Each number is 128 + 24 x the weight over its row's rms, rounded and kept within 0 to 255. Layers, rows and columns count from 0. Numbers have three digits each. The size before them is the row's rms in percent of the matrix's.

# layer 9 MLP up, 768x192, rms 0.252, rows 731-767, columns 0-63
105:158147109100139125133112141098100112096120071131127132165155145154112152116145092103112167131154091100074126113117119117166176163129128107140078090117087093129145129136071098136132155152099137
121:140143119146089123106106131113124136146129144126124155115143123113166106142120155101137095162151105114154150154154126144121074082143108088125117126120131114133193161143119095090116149139128067
096:152125067136161102117119146176113120150092100101147122105095110121166125109127148081140127141130151156134126140108136139100123144088121113103107102104157112150174082089137137140122156163104110
104:083151137138082134115102141137156153118143131128097153104127110131143125113061153148171176126175093136058119151135128141125146122202127143087106124116124124151114101084142182147122146122110096
102:146124139152120109113169151126113169117160134148103136117139143113140112133127123145091135183150174036134159127122063149114160101121115159150128156128155150094118129120132137163125132095098125
090:173159140155138169097150119132121128095130105145118175127095190130163166078089129121138106141140130131134085143153164164137121103157113193157106095107104134117158158130164123101142153133109096
100:118100154111134154115100136177094168135104128144092141069096114115088111170115107136097095110125137142128110088112147119133151144092094117083138149133130132140143168098147110104138087146109151
096:128148133169172128169118145155137136158121134131125124104116158141123148128081116107128117101102114171134159102163144124147150177051147146115116138151163109117148096119150132134145132138156133
111:116099109103100063158134171127115107132164124136146109129095134104089122136131138115144142135164162124146140112137123155098091118084105162090128143171112173123163114095140119180139119095138130
104:113114130108147121100171124136138104113134150100160078155124155108137121117095135127140193104162126115158109154103185137080163170148152144144146136122124127168109121102131112134125111092131113
097:116095166130120117107107149115147094121149144104147158144156120159156128130146152159122143161161118158112093085120141139123109136124125126092161148122163123179147148113133142104160128128103117
093:083126131080130093120117172078134122081094133182148136065093143144135110154112106106135134124116146136103080146138126185118109125133096143111135152113149107149145180177153118094105130129121158
098:152145083160088127077095166131107142133188095137090152167139143091128115093133100097161152118115152187133104173142121152162093148132101145126147111103116115111138155165112161128122101138126125
093:119106113120144119142140101127125127115125160075127119120154153092129124100125170117093133135108141064117139098104141135138093116141132112137123133146120115153107189078093127132125151098148110
099:135075087143146168150097141107091076162124140116080148133129153127178145155169131144120132113125112123130052136125087093164149157135098147162142095078129104144087142144121084117163142141081136
095:116143123164125151149143139153164140132153113142151109138124140115144137082107168135169099144135147127123112108146163097136112098119115111143095134074126185148150137096112126144134164142145148
103:083106151153122109098130155141134109099113136155087072111129149144087127108124163113098131140100111134174138147101124161169117153172059136086110136157145108124120114106121129150145135122158120
100:108076087122137123135104140113127121193127126159148137123129155140133114098080199160127115131101162149114113123134139115119125076101095156140118140136091131122138140110151157200157149136062107
101:147107124119138112102162162116111141108134167152132146152152118129096078126130117144125117123114111116155128127113133148090115119103150131129137156085135084129135092096114084125148149139069155
099:145149089089129135138115106145084091118101158178126127162138123115137090082122079106144168120126155141141155127116158126127162167136128169162129124129147116122164129123123137144109090105133151
099:132142127113113101154135197149118140088171157156102127090156137134131136150148119116163116140117141088139129142126125083087117169145096115135124131124117162102083131132111133132137090100135178
104:049156152125146172117118132109115140129090099145068151222122126125078154098138132117124129128153117092117140120096115150140088179104136104129102102131144166157106114144143131131115138109142105
089:117075131107122164124140123110138128136110090124119089142135137182150121154124128126179096111100152090186181119094106126179162134117133116101137144099129137111110180127143120115126133132099128
092:130101139143107115173125110096135121128165115111135097143152171133113171106106117089159173117140105143137108152109109099131169109131098104101174163163159150125137120127128072157151141144080140
094:127134153147126135141120094166084148125180124116130113157166159112125098109183130167129143087128098126102094117084111130159118113137128117119143152136134129127113125106148160159119117149138133
090:072162105183107134110116143138111120176149138160104106098111169125124135138071112130097169145135143096107140110107145104141129118088148126103138098155149173159144148149080161122118130088085098
088:133115119100145082108148157142128112134099127132129142148115109133123152129086119173099124110140155190111098114116149118175159122125125103102106113147108170102112098106117087189111163103080117
101:132118172157123105126124137088138123157154138106098111158114124132151126135111089150081107115143149143132147120097163125114088101092162158151122118101162174182102129115147131108104128127120094
103:177176142096158159131122137128154152136095102103127125150097134139121106141118129151138146103121146111122104159159125141115170106113113097126092085092145146111134126100146069145119184130129121
113:106140127112119108141135112098115135170131126130140137121137124148156104152159064161134149189119131135124149157142175099095152123138085097134114134134106127116144107100109134077111109176138151
093:119132112098133130086131138132143197149141133109120108162131087136133114063137177108117074135088125159110117141099112137172103108042166099070161143111130143103182148080136144121087129150148103
109:165160183140123115166102149115156134104110136124155117162126103114136133129144152120077101108167164146107108059127160138121131107106141118135138120140147131132141147126092132103119099129152132
107:151121121114089081128116134098140100104127181161110115112097177171143121146154123152123134131125131129150161151163163114114119114109134138113148097145130150119111128113116094115158136119130101
104:096131130179137102096106140133144123081124120154175168129121134127102103087143160128144144127155119090169153129112151181119132155117090135154145093107095130155120217131138076115114137125141126
098:147162124151095092077129163119082101160123131127129124126115136094152096143124131155099160162089145126161147178118135119134132155171068152127112102098133113161159102116127147081064101119096106
103:158139123125180158127146119127138122133120109133113137112125156124124091129113138134099144154119117158140112118098128115118078120085094102141085149109106146126146085108119124128117141128123173
097:135113142133088101112132118157071155131091128116185166114133112125157132132123152120093121126160130126158169119169152096127146091151075151104125122163111106121120083102136166166107140131138103
# layer 9 MLP down (transposed), 768x192, rms 0.257, rows 731-767, columns 0-63
102:127098159117153125165110130129142143108135147124125083149127125130123191155122152147182100099096113126158103116119127128113117150147164130113127121201125132135119143141150104132111154133120101
111:136116123185164160060115133107112135123130154134121129111109110099113109152124142081156108158137095121138110134093120103143109089139143121125133155140156115097135168137112134097149102117139098
094:103109110158129077137115127157120131105127156133120116105123167150083140093118140140091132127132132132141098128113128115159125142130105132142127088138105130122155134168158139125159098151134142
100:156138124145129144182120159123106154132127092135128118153103142125093182109146115096104108116088107113132162114100124158118093196129158132147135148151125145144097087168127119125142137121081124
103:092102137126167088133140101108116124104135149124117099142152107131159147104110150124141119107152192151121106102106097123109130116218149109139135131108133104134137132176148142124148145099129141
096:149079134126110115129183131101120114159129118114142092131120127182162130127127117098153152100122131140116066128103119137146136143153113146148130127106101166112102117101138121116096148154107118
104:143119149163132105152129168123106120145116143132117105134165114112147108121157122072149124059117103142127116132099114135110130111163178178132121115112062105106133118152162192144133153122125114
099:145130152106106113099118140085129166115134085137111101096114142172094127131117149152164143117095103131124150129082133118161108137137151147148090104120107164118136136167146163105129128175129134
119:127078134112137114147118124129117105115168107143113117110149097126195152105175124162142123145113136099128160123108168143114136098139110121090123134101113110118117148145137161165119111142114151
111:121144156180111106147121149129159129144123159119150139111130119127146142156099115137123116101145118132091110154151132119157176147104105112161110120145151104088139151066122121092107153163113137
085:119137106140133117112162081112155116137143191144173122075112133142115112099119098151099181133097142140145118174105118112153128140096140160147114126118142130113144127133123135118131142130132154
097:168163143121114141133097114136139135141124112113115172132110143131108162104143142171150107153167118131102150125122125105090161138147131111120108119105177120108073114114145156149112154152114147
095:134151131108106151120120140101138132179107179148131158129158104131116139126085119141128117131128110080127171115090105127123156231172140115123147138077145142163129110150160172131145157113096114
096:079115130130160133114118124143140107099097091094100120108146121149153111133134105154169158128132136075138148165099129131126172118118100153128106137151178124140143168180090125125128142052133117
103:121135118097119077110106179159107132089146106118143102118096167117150110099110124170119127099133116137081142133134116161115117114166153148084121162127126152129136138079127133121116114083107189
096:121118136110169104123098120154170098152130048157101190120089153141134133126126152146114102165126154097129137137132135160141115137115155140109144148143117142108094088138148105130139135084153137
104:108139118112106144085117160119110093097097147125149117112140111142161164128117114102134144123091115123101161105075093143152122116130139127147163108169146072132128099196104150141174155146126120
103:109103130125099127140146148155109121101178130091120151104095105109143142139118103130097158158176138119128161124139114128141140098133144078145130156100108132123159092127130104135181144084134096
103:121110126125122150161116118125121147130121135125099141138162108119127158160133152130117134115092175170105133117090137172121150100121127136180163159141094142118129164128122170124153156115119127
099:156131114141135133123170116096128152131108140138125136113150100140194152134136107153144103060112135098136140111191152157093109129092102158129086103128120143118096166164125193088165136167114153
100:138109129142149127154138124155132153141172140129148136112138155105148110122139139121162140103111120138145149130150126120122077152137146160130144175078101115151141166110161119160117178166106127
109:130075117135078118121148084161127048130148149153135078124154113144130163142157128070086102076078110169147097107122131122121159141122093157071118110114112133093142139128156156111114117088128119
088:112124134143157103142130124168085144134125154149142136091157132103087129147134138154110158115150115106142112130127113129123088119122106130149168155142096132149156086112117142130124146098141144
091:064118073100101138140092171170137119088165175115144094143093116090088084093123119150110091124104108128161140116163170147106137105143115160163124151116122104110143147131134120157104083083118147
086:155110138125103083120123180139121158148133165127115134162098125155147134146119161140155120148133150132126117149181082089137115120134187145112117133159105151181124131104116137140118130131114125
095:137100143155118179133104082136140090100142198100082155109141114095086111104150143117083177153145157148139089164151111129110137132121066094144129165093121091148142086105119140148102115149094153
095:096147146106160116098196144162134089122178173120118132117118149147069127093123156161161121105143131099092110102147094102128124158125112158077097156145160142091140153144114148115112191165111136
090:162142167105185123149157132115174102157162132162124107168153135145142107129076128145083111097124125117125152124120108097136169111159128125148085130162145126141106153136187167101128120081117142
102:137141148130149139112119087164135136191119184154086112154164150109163161148117138093112139126113157108146085178104121187147152162134124119166117112093112156143137128159093147115148122107130097
094:160131105134142108147108089118109109102164114137122094111133144202115120156159097119119112143167162156094105116103145128144171130131152171081134163116083151095107129157134131107165104169121136
090:187110152139165129149133120094140089115128123137079147133128089139150147156190170116160137096126125120132121104128117139089124087139119123206118169139130119136073155095141088132109141096097136
104:135143139134156132140170129096098165117115148097142139110112141131156156169143122130144130146098155118113195139146166121108091134093104119129103143132093155138125108141138125143085128132103096
112:158078177147107103128138114102154153109123140091126093123159135111171082141167136119140089116173127181131094119141172105105101143153084133122095146129144148109125123136159163136069114113106090
103:097108125126097143134101168152124118125103091123082120118169106126115128166124122129105168119143179136151118155119148140125160151126122126091137108163134124140134160147174122101129126129100118
097:159158136152123119166098124134144130156086065107109118135118154130131125111141122149108133152117156120141123116122197124152153108140145077122084123101104099117105127147168090096085109119124091
106:121115116151141145125119170102144124144146111124122149118152144121129118148147176145164145133135129141126156144153125102127134133094129132071116145147137136168112126169112088149104117117135072
096:115100107132180154087135190138142117100116154139097153146118098163145137144129174116108155126150131123106099097082112175130112107128133113145101144140162147174139126111082136138174096082135115